From a checkpoint of a small transformer trained on Wikipedia.
Architecture: rotary positions, no biases in attention or MLP.
Training: a variant of SOAP for these matrices, 1020M tokens, 4294 steps.
Each number is 128 + 32 x the weight over its row's rms, rounded and kept within 0 to 255. Layers, rows and columns count from 0. The size above them is the row's rms in percent of the matrix's.

# layer 6 MLP gate, 1024x512, rms 0.0711, rows 440-457, columns 256-383
size [104 103  68  77 119 108  69  97  72 102  97  63 105 107 107  94  99 105]
[[184 141 193 173 173  93 137 154 133 128 117  78 150 207 128 106 116 104 103 131 127 179 202 176 129 113 137 106  90 146  94 102 105 107 198 134 116 108  77 168 110 140 117 129 150  39 121 172 128 161 143  92  96 164 148 102 154 179 165 138 109 122 128 178 118 112  95 173 117 121  89 120 150 141  94 115 123 138 100 146 160 135 123 192 108  98 108 110 145 155 116 143  91 164  65 121 156 109 111 185 130 109 122 173 103 139  86 174 117 134 142  84  98 154 122 127 131 145  82 113 160  96 165 169  95 134 112 166]
 [ 59 162 171  80 117 143  95 123 150 138  94  89 125 142 114 109 119 125 148  70 109 103 152 109 124 141 126 128 188 134 122  83 162 110 141 145 126 173  76 152 146 119 148  87 137  73 168 105  87  94 104 140 214 152 111 128 116 200 210 144 177  67  73 104  97 188 161 122 113 121 142 110 128  86 117  90 161  94 169 142 138 172 102 152  99 105 122 101 115 196 121  82 149 116 113  62  80 149 113 158 158  95 132 192 144 131  63 192  84  73 131  98 164  62 150 154 131 156 177 142 128 139 117 119 139 146 102 101]
 [163  86 158 134 111 133 112 106 122 112 108 169 148 115 189  91  91 107 101 100 108  88 168  89 130 175 149 168 149 110 149 169  54 145 101 139 117 130 153 195 116 126 128 125  92 117 118 117 161 106 129 121 134 154 144  97 101  65 144 149 122 103 152 107 107 139 138 112 155 103 113 164 179 173 105 145 138 191 112 161 181  60 164 120 103 186 137 102 143 178 110 151 123 149 171  57  50 157 121 101 155 165 100  83 109 131 143 120 140 154 125 113 106  89 138 135  95 172 116 105 190 141 156 136  99 149 133  99]
 [116  72  46 169 146 159  71 150 196 143  91 146 162 141 183 151 151  96 124  52 142 199  91 117 168 131 176 117 115 143 181  97  81 110 132  95 120 112 132 140 111 138 105 134 125 154 180 102 184 104  95 110 168 137 137 136 118 161 104 129 135 121 154 136 232 124 141 114 168  83  75 122 167 162 106 131 147  64 167 137  97 121 118  77 142 160 131 107 176 167 142  58 189 124 116  90  78  88 127 148  83  76  85 153 145 115 179 148 160 107 136 143 114 102 148  74 133 120 150  86  91 127 157 140 152 136 149  98]
 [189 102 142 174 121 109 131 107 125 116 170  87  77 125 151 159 115  64 201 118 120 125  88 136 152 109  73 105 156 184 183 110 119 138  98 129  95 112 137 147  80 104  78 121  71  99  65  87  98 158 149 129 168 114 110 133 198 102 147 153 124  62  52  91  95 129 148  87 167 169 109  86 163 157 163 102 130 123  89 128 102 133 155 137 136 122 119  57 135 118 134 139 110  87 100  61  68 130 157 108 140 131 158 146  99 147 190  61 103 164  91 126 107 131 183  95  97  97 191 140  91  95 140 103 145 134 140 103]
 [ 77 157 150 128 153 175 138 173 118 209 138 125 140 155 125 157 110 127 167 156 105 143 111 160  92 140 160  90 148 133 139 160  83 123  55  89 106  95 181 161 106 118 158  84 101 133 138 123 105 103 167 164 130 187 118 138 108 131 144  97  81 124 112 163 197 108 138 163 122 136 171 117 113 134 118 161 151 136  69 115 189  95  74 104 139 189 110  89 124 154 158 182 108  87  72 159  96 120 139 159 133 100 133 118 106 172 128 145 120 116 112 108  75 131 154 128 117 135 148 167 118 152 150 117  94 166 108 143]
 [ 90 141  82 108  83 101 101 100 113 107 123  88 118 136 129 116 157 112 124 124 100 177 144 130 123 184 148 189 150 170 108  94 108 204 100 132  82 126 131 156 158  78  90 149 105 135 141 135  94 115  62  86 113  96  99 167 169 157 182 157 133 133  89 132 139 115 131 100  96 116 121  80  98 184 105 160 125 189 112  88  90 161  80 176 194 113 159  94 120 114 112 128 151  67 106 101 158 129 129 148 158 129 174 120 125  85 113  86 152 138 121 141 111 137  94 154 116 120  86 141  89 159 135 123 121  76 154  96]
 [157 138 150 109 115 107  88 172 134 117 124 198 117 107  95 122 128 107 120 117 133  86 124  74 123 115 137 116  93  40 151 137 112 169 118 140 104 113  17 137 172  89 130 112 164 186 139 123 102 102  86 147 113 219 139 140  56 106 121 175 160 129 116 115  81 144 207 154 172 125 107 156 111 128 120 104 188 115 149 123 138 145 153 201 149 147 184  52 112 152  69  86 129 201 105 151 138 141 135  27 182 136 134 138 101 151 162 118 115 116  93 136 142 166 109 119  91 171  92 139 129  83  82  76 108 136 113 113]
 [114 139 108  98  91 149 171 110  87 114 117  99 120 121 159 166 126 114 116 115 117 105 116 128  89 164 117 139 100 172  44 112 137 181  80  83  88 139 149 127 167  95 130 113 114 127 134 115  99 205  96 120  95 156 134 102 141 141 111 166 102  97  73  95 150 165  57  84 134 196 114 126 113 127 123 174 147  98  92  89  99 148 112 147 164 135 131 150 149 137  76 152 154 125 152 142 132 127 131  84 156 141 176 132 154 131  97  80  69 121  72 122 120  58 185 121 114 120 113  91  98 164 129 144 173 140 118 107]
 [123 117 128 127 176  89 114  96 158 102 168 132 185 123 161 111 150 156 124 154  83 140  33 114 120 161 143 106 162 128 106 128 204 177 164 171 151 144  91 127 106 121 120 118 105 174 112 122 169 107  95 153 136 149 129 105 121 123 110  85 141 143 185 123 143 165 170 132 132 146 132 185 144 145 129 137 134 100 158 135 105 137  77 103 122 113 179 112 102 127 115 137 129  96  89 151 127 129 146 175 150  71  89 116 108 172  90  86 144 142 140 164  81 136 193  87 135  76 124  93  98 103  91 154 136 134 154 135]
 [124 115 121 157 137 126 151 117  92 131 100 115 104 101 126 161 114 161  92 135  96 134 188  91 159 135 112 139 171  82  92 146 145 160 168  84 176 116  86 149 109 161 101  95 137 102  98 143 197 118 141 115  94 110 127 172 156 119 111  95 132 154 144 131 235 181  73 135 123 145  95 153 151 171 147 156 138 112  93 155 102 111 116 148  96 181 124 106 104 103 130 146 101 118 162 128  89 153 188 145 181 130 109 187 127 138 172 111  85 108  57 159 131 163 110 107 166 125 132  85 109 108 193 126 111 135  90 114]
 [110 107  54 112 133  91  62 122 112 137 107 136 126 136 124 109 155 103 111 122 116  96 101 174  67 129 140 174 215 193 100 150  93 153 131 129 139  74 124 174  95 119 125  94 142 121  94 165 155 163 105 133 124  90  97 187 145 187 137 114 133 172 110 153 150 182 113 149 124  97 119 114 121 187 154 119 108 187 121  95  85 177 149  89  83  69 127 152 136 143  89 114 132  98 158 101 182 128 123 132 136  71 118 140 165  55 147 134 128 108 136  83 166 163  88 170 119  92 125 162 133 131 112 117 114 160  88  89]
 [184 123 202 156 125  98  48 134 170 103 157  76 116 142 171 161 103 156 127 113 145 157 113 116 144 128  72 143  87 106 137  89 173 137 139 150 127 160 165  91 138 117  88  88  99 160 154 106 152 116 141 126 162 150 148 127 123 150 175 147 125 165 143 133 114 107  86 117 128 131 143 123 135 126  98 106 151 103 183 163  95 164  69 173 146 143  42 151 108 144 141 154 183 101 149  62 170 138 178 119 169  64 162 141 210  85 167 111 139 154 151 177 100 107 144 105 150  94 135  95 116 152 140 175 132 192  83 163]
 [ 92 116 134  98  67  83  69 121 154  56 146  74 151 193 164 132 175 165 186 126 110  69 186 129 165 153 145 104 140  88 100 174 115 141 138 144 144  85 146 138  74 103  95 157 162 108 125 124  87 147 102 134 117 141 111 104 171  93 146 200 172 105  97 159 151 142 173 127  99  89 130 110 110 164 134 134  86 146  77 109 143 116 149 112 123 141 144 156 114 225 149  34 121 122 143 110 103 150 140 189 160 192 118 145 149 134 160 135 147  74 118 101 131 117  92 193  96 146 136 149  92 150  86 116  87  77  89 173]
 [ 82 130  90 122 130 102 144  94 122  94 116 136 129  76  88 168 176  82 124 135 185 117 136 147  82 128  62 140 203 136 186 131 119 194 140 203  94 107 143 135  49 159 113 115 116 104 121  96 168  66 108  93 114 126 133 165 114 202 154  57 135  67  98 145 162 139 150  83 158 136 174 100 121  67 130 133 166 109 139 161 149  95 152 124 172 125 131 111 164 143 111  22  76  98 105 138 132  92  60 157 155 138 147 102 138 158 137 120 104 153 154 143 147 125 148 124  90 145 111 155 179  95 126  53 209  92  57  94]
 [154  86 103 143 196  67  95 112  98 115 123 205  81 168  98  98 167 111  77 172 152 141 167 121 115  99  99 127 124  87 114 201 115 174 195  90 139 147 148 191 126 147 151 135 135 101 143  81  74  75 123 109 179  95  91 120 122 134 153 144 156 152 111 138 161 184 146 143 104  70  94 174  52 114 128 147  67 170 130 117 127  94 114 100 160 115 140 152 142 125 116 134 139 101 162  71 146 174 116  82 137 138 146  76 110 138  94 137 170 154 120 116  79 175 102  59  78 176 213 106 129 149 124 145 113  83 123 174]
 [134  97 119 158  88  82 146 115 147 180 105  44 140 162  98 136 119  32 146 164 199  84 131 145 110 122 141 107 148 131 160 101 148 132 104  75 152  63 148  85 146 122 117 155 113 112 152  90 108  88 116  61 145 156 110  96 143  55  83 142 142 159 123  88 104 102 134 165 123 179 135 118 117 135 176 132 168 158 169 192 145 124 134 164 126  97 138 110 116 150 141  98 123 116 141  68  81 132 157 154  93 111 171 142 167 155 182  40 168 133 128 120 101  95 188 199 161 120  96 151  98  81 105 162  92  69  98 163]
 [156 109 160 152  97  91 112  69 120  99 149 106  99 100 179 142 123 119 126 137 167 129 101 132 163 151 133 133 114 110  92  98 136 146  95 180 139 110  60 148  71 109 138  84 101 152  88 158 158 176  90  83 105 160  96 151  99 117  85 139 160 121 141  83 147  83 117 227  78 156 138 176  69 172  91 113 147 129 101 185 117 189 110 137 125  81 134  81 177 132  92 157 122 109 133 167 176  88 185 119 117  90 160  74 167 203 138 114 123 108  99 187  93 102 126 176  90  94  48 126 162 125 107 122  77 103 106 130]]
# layer 6 MLP up, 1024x512, rms 0.0779, rows 440-457, columns 256-383
size [101  97  72  77 117 102  77  98  75 103  99  72 101 113 110  91 103 103]
[[113  78 102 132 150 126 132 120 152 159  57 220 120 184 149 132 117 165  82  92 102  99 107  70 160 160 178  85 136 154 129  73 112 125 101  90  97 122 177  73 123 136 119 123 157 165 152 127 119 109 120 121 132 131 149 141 156  96 124 171 131 126  98 171 147 126 149 120 153  73 205 163 147 116 135 133  94 149 148 142 104  99 143 129 133 125  94 144 156 152 137 103 157 110 146 193 175  81 141 101 147 153  97  20 102  65 175 133 176 145 104  81 142 115 153 161 111 128 122 152 158  98 131 117 165 161 159 151]
 [118 129 126 161 180 115 169 123 130 149  84 153 124 149 149 117 173 170 147 116 128 177 114 174  70 189 160 107 153 108  58 159 125 161 151 160 153 218  56 112 176  74  82 108  92 135  71  63 107 227 125 135 149  77 156  91  94 140 142 127 148 159 155 111 141  59 106  93 116  94 124 159 143  79  92 111  80 152 209 134 128 171 150  91  99  99 150 160 128 193 135  88 103 152 145  73 146 123 159 131  98 113 132  95 109 116 152 186 128 132  94 112 165 101 138 137 127 149 108  81 130  97  82 157 143 129 115 168]
 [200  92  77 105 134 154 136  83 163 156 117 149 103 133 121 108 123 142  77 202  70  83  81 140 158 118 173 123 126 120 142 139 157 112 162 106  65 117 181 145 102 147 127 142  72 126 122 156 120  57 128 149  93 132 127 157  93 136  54 107 117 137 119 139  87 146 122 127 126 132 103 109 113  93 100 167 118 117 117  67 149 114  78  78 133  70 132 165 106 141 167  86 106 114  86 139 112 130 106 102 117 112 120  91 204  94 142 150 186 116 155  83 136 129  98 157 118 135 135 134 136 103 121 116 150 124  76 143]
 [148 140 115  92 137 153 131 150 113 124 117 115  99 113 119 120 140 115 145 129  96 149 126 110 112 125 150 144  54 109 146 138 116 195 136 139 117 165 168  64  72  75  89 121 103 110 123  77 175 116 120  67 136 123 158 103 165 101 133  81 132  68 100 110 123 166 144 165 219 107  96 121 154  97 117 140 162 108 107 170 121  73 118 124 151 104  91 102 119 126 121 125 107 127 139  89 131 102  85 115 179 147 131 138 184 101 148 162 148  90  86 109 163  78 156 107 139 131 128 121 135 153 107 109 129 137  64  99]
 [109  95 124 135 148 201 144 108 148  59  86 131 172 104  93 126 135 143  88 108 183 118 122 155 132 165 137 150 149 136 112 133 175 135 147 165 154 197 124 130  86 152 128 122 117 184 164  85  47 111 176 112 117 152 176  83  96 196  88 119 120 117 155 127 131  67 106 105 173 164 107 122 103 223 182 180 168  81 110 163  84 142 137 136 188  75 172  95 191 158  95 108  89 118 122 101 129 103 143 149 150 112 100  93 150 124 145  84 116 176 140 148 164 172 121 129 116  98 150  90 169  75  61  63 154 118 148 147]
 [152 139  97 125 146 111 148 155 105 133 156  80 110 121 101 190 108 155 125 176  40  81 116  94 110  84 156 192  90 108 102  98 129 144 145 112 127 167 152 147  98  42  70 107 107  50  78 141 164 134  74 138 154  77 106 120 114  81 132 159 104 148  86 116  95 177 110  82 148 153 139 112  49  67 120 137 233 104 150 203 150 138 125 135 108 168 117 158  75 127  77 101 108 167 115 157  98  88 103  77 141 148 162  94 129  68 104 113 102  68  91 158 101 199 114 124 119  81 138 140 144 135  69 214 100 155 127 171]
 [138 132 148 164 168 190  90 170 184 191 126 111  58  91  85  95  80  76 124 106 101 119 104 127  73 102 128 136 151 100 182 172  81 121  95 202  79  85 115 112 126  85 123 143 149 157 132 137 154 109 137 181 102 131 154  80 122 101  91 144 182 194 146  70 200 114 106 130  89 148  81 136 140 111 130  98 109  87 178 122 123 116  89 150 101 142  77 127 122 133 133 151 132 139 160 165 106 150 116 116 103 156  92 103 116 174 138 192 101  52 121 130 156 133  58  68 139 146 122  83 127 173 108 114  81  79 108 106]
 [ 89 138 117 116 120 177 183  80 165 102  99 141 122 137 141 105 141 128 170 199 148 141 110 142 144  78 165 161 148  93  93 118 130 133  72 126 132  69  83 150 154  65  73 106  97 115 117 131  85 117 114 171 135 118  91 148 163 130 107 144 153 126 136  77  95 155 115 104 142 160 117  69 108  82 142 166 113 172  67 143 103  95 128 179 147 155  83  82 120 113 179 120 160 142 149  87 123  66 149  78  88 161 197 157 116  96 145  94 183  44 105 111 149 104 132 136 103 143 184 128 153 109 117 192  55 127  94 135]
 [133 149  93 119 188 115 155 111 190 173 161 126 204 173 116 153 135  84 167 126 117 100 120 122 153 135  69  99  90 129 122 130 101 111 136 190 129 118  74 112 132 102 118  98 174 138 157  66 175 150  98 146 147 129 189 149  84 126 151 148 167 205 180 150 104 134 114 162 165 140 109  93 116 111 132 133 121 198 105 144 154 107 135 114 150 149 169 123 132 143 116 133  78 108 165 136  54 133  75 109 108 131 121 151 117  74 160  41 112 147  71 108 119 136 124 106  92 120 145 107 127 136 119 177 188 127  83 122]
 [ 89 180  75 116 114 146 121 158 122  95 134  82 158  93 183 160  82  88 142  86 110 160 133 111 102  67 114 180 134  77 204 110 117 126  99 105  74 137 105  99 113 146 143 108 122  73 111 135 125 208 115 136  95 132 131 116 138 139 111 178 176 122 133  63 122  60 162 114 155  81 151 114 153 103  88  82 150  63 189 129 141 178 146 142  81  94 101 168 129 115 161  90  96 144 130 141 102  92 152 180 129 115 144 132 181 131 180 116 138 146  83  92 198 124 132 180  79 171 158 114 115 131 172 152  84 116 107 168]
 [178 142 115 179 162  98 157  67 122 101  73 107 138 139 152 112 120 100 167 136 128 147 184 122 157 148 108 144 116  91 137 142 189 115 151  44  85 115 129 122 210 151 112 149 127 145 104 104 147 103 142 118 123  85 101 162 117 123  86 123 166 150 141 160 129 186 127 102 122 100 147 114 175  92 161 139 141 123  79 163 138 125 138 162 146 118 107 127 120 123 133 122 128 123 147 135 120 191 165 159 170 118  92 167 145 129 149 158 123 113  94 166 152 121 100 101 137 121 158 159 110 135 100 168 147 145 100  79]
 [107 116 124 149 130 115 109 109  93  70 159  71 162  61 185  83 117 139 165 189 158  96 136 171  97 121 147  83 163  67 135  83 153 163 116  78 119  56 144 143 144  89 185 131  97 125 109 117 122 108 150  82 120 160  64 120 137 129 126  93 119 104 111  74 149 175 129 130 161 156 139 120 139 155 127 124 118  97 146 129 181  78 135  91 127  50 134 121 144 149 144 130 138 114  76 126  92 160 105 140 122 142 154 120  99 171  88  96 171 142  90  75 120 120 113 141  96  82  86 151  89 124 147 167 176 149 152  83]
 [165  67 165 153 140 191 127 129 155 128 138 140 110 151  85 109  78 105 124 181  62 159 120 159 164 157  62 150 123 134 117  84 105 107 128 115 132 177 174 117 160 114  73 152 125 217 167 122 157 162 184 135 121 137  94 112 155  79 113 138 159 158 160  61 108 131 132 184 134 179  86 116 109 102 140 141 147 110 139 143 142 170 105 110 141 124  77 161 150  87 149 105 129 118 172  99 148  97 135 134 117 157 128 133 116 133 159 196 104  95 105 205 133 141  85 118 164 110  85 138 153 162 168 124 109 150 200 147]
 [118 108  60 129 149 187 153 127 119 143 104 132 131 109  69 110 127  73 122 170 108 123 105  62 117 113 167 150 144 129 120 105 137 123 124 110 121 171 105  98 179 134 139 155 132 122  92  86 159 145 142 153 112 118 109 110 144 213 109  94  84 142 137  83 108 131  69 140 166 123 163 116 109 154 105 120 136 101 106 158 150 137 137 113 129 103 101  86 167 125 103 160 145 134  83 157 111 141  97  79 104 103 149 140 140  84  99 133 119 125  64 179 120  94 179  64 170 125 159 125  64  97 196 135 139 139 155  87]
 [131 157 109  91 102 166 113  93  91 128 103 111  56 105 147  94  97  48 101 111 109 140  66 111 159 147 188 122 136 142 112 120 165 145 136  87 149 107 130 124 255 184 102 203 151 204 146  96  82 159 100 170 116  56 125 158 118 142 131 157 123 137  68 155 108 139 102 188 116 158  35 154  41 130  76 122 109 153  68 171  99 144 190 113 146  83 154 173 100 141 120 135 172 155 120 180  73 158 154 105  78  98  77 117 130  90 140 156 151 188 145 129  57 103  96 130 119  64  95 126 108 179 105 155 115 127 167 105]
 [148 110  92 129 151 125 112 134  57 129 112  95  92  98 144  84 129 144   9 103 132 146 157 105 218  88 141 127 129 143  96 161 124 142 136  99 107 120 182 140 120 103 152 154 123 181 138 121  92 142 144 104 111 107 111 131 128 107 113  72 183 151 130  95 157 117 108 170  96 160 139 117 125 133  53 151 148 131 123 122  61  98 168  90 116 120 104 165  92 126 108 180 150 123 192  87  81  96  62  88 101 133 107  55 128  97 114 122 134  98 122 143 174 163 142 146 149 109 213 114 165 119 141  99 133 114 172 176]
 [136 170  90  70 145 137 141 139 183 137  74  93 135  99 108  85 152  84 134 120 129  64  96 172 160 137 148  86 169 140 123 111 100 124  63 134 176 185  56 105 129 128 168 145 138 146 181 159 105 112  72 114 112 200 145 161 103 114 124 162 154 143  99 122 113 135 151 125 147 117 111 161 147 127 182 186 146 166 108 140 117 141 115  80  73 141  95 149 218 123  90 143 148 163 111 162 138  95  88 201 160 150 156 156  79  97 122 112 170 134 147 146 127  99  99 115 107 133 138  96 104 109  98  82  95 165 120  73]
 [176 134  93 150  84 155  94 113 133 101 100  95 183  69 112 120 111 112 121  97 114 165 151 126 136 126  87 113 134 102 108 193 159 123 188 130  82 112 175 114 183  89 112 123  64 143 120  72 101 121 169 146 100  77 193 149 123 128 120  99  91  98  91 163 145 166 105  77 111 109  84 100 170 151 163 120 132 118 109 157 185 162 144 172 138 205 144 116 173 139  92  95  90 138 121 100 147 157 137 115 120  72  80 202 148  95 129  71 126 150 101  59 142 134 137 137 127 162 147 111 126 159  76 124 159  94  75 107]]
# layer 6 MLP down (transposed), 1024x512, rms 0.0737, rows 440-457, columns 256-383
size [110 105  58  80 101 107  79 106  73 104 102  56 109 110 107  97 106 102]
[[159 110 100 163 134 140 155 172 108  77 156 121 158  99 116  79  97 115 115 133 201 171 141 164 112 117 126  96 118 171  49 127 218 114 113  97  81 144 143 184 150 121 119  69 144 123 119 148 198 134 157 117  97  79 136 128 135 120  87 141 142 165 155 194 169 155 159  96 154 109 124 157 107  95 153 156 124 146 103 213 129 153 133 104 109 139 129 120 125 191 203  97 129 124 213 105 149 132 151 114  95 178 128 135 156  83 151 172  81 114 138 130 146 160 130 173 193 163  88 147 130 171 105 185 133 114 126 179]
 [ 73 100 109 164 160 109 144 142 112 102 102 126 137 170  91 182 124 214 174  70 158 179 122 138 110 186 125  91 143  99 131 132 173 169 195 119 121 147 160 152  68  96 148 128 140 125  84 107  86  71 121 144 158 131  73  57 115 156 156  85  85 121 143 100 132 170 103 177 112  93 146 104 187 173 174 136 129 119 160 146 147  64 192 113  96  92 141 143 180  44 137 130 157 122 156 152 153  90  68 121 107 152 186 135 158 147 143 150 115 166 102  98 132  72  99  78 208 155 208 108 114 122 110 163  96 139 143 124]
 [127 125 145 128 159 133 163  74  61  82 122 125 133  94 167 130 157 134 109  82 110 116 104 126 129  88 159 158  86 123 142  66 171 112 133  61 109 126  92 142 136 144 134 105 138 133  61  84 170 135 117 155 119 118  72 106 100 110 159 113  64 159  84 113 157 119 130  69  73 135 151  96 150 155 163  86 150 131 114 127 126 144 105 150 147 166 122 110 101 112  96  62 120 116 175 143  72  82 112 113 101 124 141 147  60  53 142 150  96 156 118 159 157 159  95 145 137 139  94  77 138 120  84 167 122  86 114 142]
 [ 74 104  94 128  80 143 111 128 124 161 183 116 155 134 133  96 179  50 138 120 147 142 107 130 154 150 105 156 127 190 154 101  93 106 136 101 133 115 128 174 122 111 180 143 139 193 148  94 177  80 206 111 154 139  89  78 118 109 121 152 134 126 205 140 149  95 188 160 116 108 140 159 131 151 187 181 155  78 145 117 129 136 117  96 151 184 156 201 190 106 125 151 161 152 108 169  67 103 124 125 138  83 150 130 108 164 180  74  75  78  80 139 119 116 137 137  82 124 183  99  78 164  98 145 121 177 161 151]
 [161 176 165  88 173 118 103  72 132  74 101 139 122 125 146  82 168 121 140  84  83 150 124 118 132  97 104  90 198  95 102  93  38 109 195 161  56  81 117 133 133 109 133 154 127 128 137 119 125 143 125 120 114 147 165 129  86 122 172 149 118 111 144 144 106 119 112 153 160 173 107 174 155 131 110 153 103 116  49 140 100 153 146 127 159 142 123  86 204 159  82 124 136 148 114 127  83 119 150 165 121 126 155  81 154 145 184  72 123 157 163 144 120 160 111  73 127 145 152 117  96 138 136  93 102 114 147  58]
 [158 124 127  76 183  86 157 154  61 103 167 124 155 112 110 168 141 155 110 138  75  89  92 131 107 145  96 168 109 109 131  76 148 131 129 118  64 146 126 111 155  78 141 101  79 178 116 135 144 150 113 124 145 116 120 150 155 110 124 144 151 201 126 147  88 186 119  86 148 150 157 170  87 129 153 128 182 209 132 140 124 105 138 140  97 138 161 111  96 225  65 155 128 156 116  63 102  64 157 150 131 200  72 156 166 122 108 148 153 100  90 125 157 127 101 146 118 126 133 154 159 120 107 118 120  86 149 148]
 [ 92 155 122 106  97 105 137  67  88  77 131 105 183 110 125 172 147 145  46 147 186 125 102 103 144 154 157 158  85 133 126 120 128 135 140 130 111 125 180  59 146 139 134 151 107 152 155  76 135 178 128  92 151  81 124 142 149 154 184 118 111 123  79 135 145 116 184 128  69 118 155 100 123 225 122 107 140 208 125 137 110 124 115 129 146  87 160 129 140  96 148 127  99  73 168  97 169 118 119 163 149 130 140 116 109 119 108  58  95 127  99 135 197 113 165 135 113 138 113 144 152 146 118 117 137 104 180 170]
 [130 129  71 101  98 136 169  92 132 147 180  54 109 155 155 107 145 169 161 154 100 173 154  70  36 125  76 136 140 126 109 130 115 106 118 116  40 154 135 179  90 130 156 158  99 103 121 104 104 146  89 109 144 135 198 121 180 105 131 125  62  76 109 139 113 154 152 145 113 139 115  67 155 158 149 119 156 153  83  84 176  69 127 105 165 106 113 132  43  99 147 102 177 163  68 164 159 140 164  82 111 131  67 152 136  82 131 154 202 122 173 134 128 176 150 117 153 177 105 129 143  83  70  86 114 115 108  84]
 [167 146 119 101 147 123 119 178 151 111 102 160 136 123  94 161 113 152 115 170 146 105 134 167 105 145 140  65 118 113 111  46 130 125 115 107 167 104  94 171 157 106  76 109 103 108 138 125  96 142  85  92 139 113 164 152 136 119  83 147 116  95  96 118 185  95 149 121 187 118 111  96 105 126  80 126  99 100 108 183 141 128 134 127 184 154 110 160  94  93 157 121 131 142 109 117 121 147  92 189 148 110 182 102 122 151 121 175 190 115 116 109  91 100 160 116 113 131 110 149 177 173 161 100 117 143  97 137]
 [ 82  59 129 112 122 159 104 134 177 123 106 154 154  95 143 106 124 111 153  85 162 121  85 142 122 102 147 117  79  70 159 131 142 113 135 135 116 171 138  67 124 158 112 125  74 105  97 127 118 134 128 150  91 125 112 107  73 128 108 139 122 110 137 148 168 134 160 210 118 230  94 156 165 140 171  98 114 119 137 140 128 163 131 131  98 162  94 120 156 134 165 118 114 109 144 147 123 179 176 126 114  83 142  96 179 122 149 157 149 137  62  96 170 114 198 136 188  99 164  58 156 109 123 188  63 139 134 116]
 [124 115 114 144 140 116 183  91 137 114 152 199 137  96 124 119  55  89 174 143  52 177 159 100 135 124 104  85 167 155 190 201 117 120 128  67  91  86  68 131 164 122 159 100 147 179 130 127 151 120 125 119  75 130 107 119 178 121 126 205 159 117 117  85  69 143 111  90 161 131  67 121 111 133 135  93  74 125  61 100 167  79 191 127  87 118 174 152 148  81 174 160 107 133 122 124 116 184 143 122 112 129  92 115 124 129 138 176  99 116 159 138 153 132 116  79 158 170 146 120 108 115 133 132 129 165 127 104]
 [132 148 100 175 155 138 127 108 151 123 105 143  69 138  79 142 105  87 107  75 125 150 153  98 176  81 124 151  72 169 117 129 112 115 136 181 116 110  64 155 146 161 142 137  83 157 134 131 155  88 120 151 149 140 146 102  79 100 158 149 113 105 138 130  95 146 150  94  65  78 163 145 108 111 110  56  93 140 109 138 151 142 142 101 119  88 117 115  94 155  81 134  85 126 134 124  43 114  78 119  74  86  94 106 111 104 127 158  77 140 164 166 133 137 120 133 154 109 114 135 126 186 133 124 103 131 109 165]
 [141 138 138 153 140 162 101 152 157  86 173 153  88  92 122 167 137 113 101 110 154  76 132  90  78 119 147  73  97 130 106 146 138 101  86 113 114  96 142 118 169 139  96  99 157 132 139 113 130 101 158 141 156 135 137 143 120 148 136 111 102 201 129 131 134 150 120  45 195 120 143 160  72 130 125 164  97 140 117  89  79  45  99 152 188 194 169 117 108 111 140 110 181 104 136 120 131 146 127  75 179  78 129  61  86 101  72 110 150 136  86 150 100 118 157 162 141 133 152 126 102  83  86 168 125 103 139 134]
 [168 137 210 101 127 107 139 103  72 106 117 151  52  98  65 122  85 127 147 147 127 117  79 169 129 136 144 177  95 134 127 139 171 153 135 134 152 171 130 134 166 153 118 111 124 133  93 104 198 133 132 105 158  77 111 160  62 206 149 153 137 111 142  81 119 171  93 134 109 103 159 135 125 123 174  82 101  91 106 180 152 151  97 149 128 112 166 116  50  89  93 109 112 130 145 137 168 121 169 164 114 104 129 108 113 172 136 103  99 182 119 165 147  90 175  44 125 106 114  85 151 114 137  93 137 128 106 178]
 [ 96 116 125 103 143 185 129 122 164 130 101 122  91 118  68 112  96  69  80 189 117  80 124  80 165 152 181  84 133 118 133 124 146 211 122 125 141  91 144 131 110 141  97  94 150 195 140 129 176 164 139 103 159  64 142 156 147 121 185 131  52 138  75 196  93 125 183 147 120 142  59 134 163 112 143 129 177 174 124 123  95 103 141 135 103 125 161 198 147 144 181 163 140 138 130 168 163 155 100  90 141 117 108 190 130 193 127 175 180 103 165 171 165 120 133 129 182  94 102 111  85 125  82 106 112  92 141  98]
 [139 203  57 163 167  96 156 134 161 147  46  95  65 142 133 124 177 108 116 165 116 135 164 161 131 121 141 149 139  75  98 146 191 119 124 112 158 120 117 124 179 129 141 143  78 125  74 164 113 106 129 115 196 112 101 122 163  81 118 177  99 118 145 149 111 148 100  89 117 112 165 149  88 129  60 126 108 201 187 121  77  67 136 131 128 113 113 166 120 141 102 107 120 136 126  80 169  99 172 140  62 176 155  88 171  65 131 109  96 122 144 142 119 101 110 130  98 147 144 119 127 118  90 102 128 136 156 112]
 [148 168 135 122 109 128 128 116 121 149 179 122 111 145 169 164 176 136 136 101 146 161 118 114 151  94 130 122  93 192 115 127  71 186 147 154 121  94 190 142 135 171  83  69 107 159 128 194 133  93 178  87 104 106 141 132 164 140 193  93 149 124 145 128  96 126 152 143 123 113  98 136 110 152 223 146 151 169 130 195 116 151  60 130 123  93  89 105 175 181  92 166  94 136 129 117 167 119  93 127 104 139 118 177 175 158 160  82 125 120 112 122 103 102 177 105 124 116 134 167  78  75  95 109  76  87  94 144]
 [103 164  69 157 166 104 132 159 145 161 157 103 150 122 136 139 142 150  78 101 110 142 129 136  88  87 109 163 145 113 197 106 139  99  97 120 118  81  97 132 146 131  82 110  82  77 126 130 120 103 156 151  92 104 150  94  90 102 172  89 129 111  97 106 188 164 159  87 135 169 189 117 132 151 145 120 179  88 169  82 134  87 147  83 117 129 157 159 100  72 150 101 102  91 133  42 135  54  89 116  96 110 128 112 142 135 113  87 123  61 172  90 134  95  39 137 102  69 142 149 138 108 129 106  96 113 153  88]]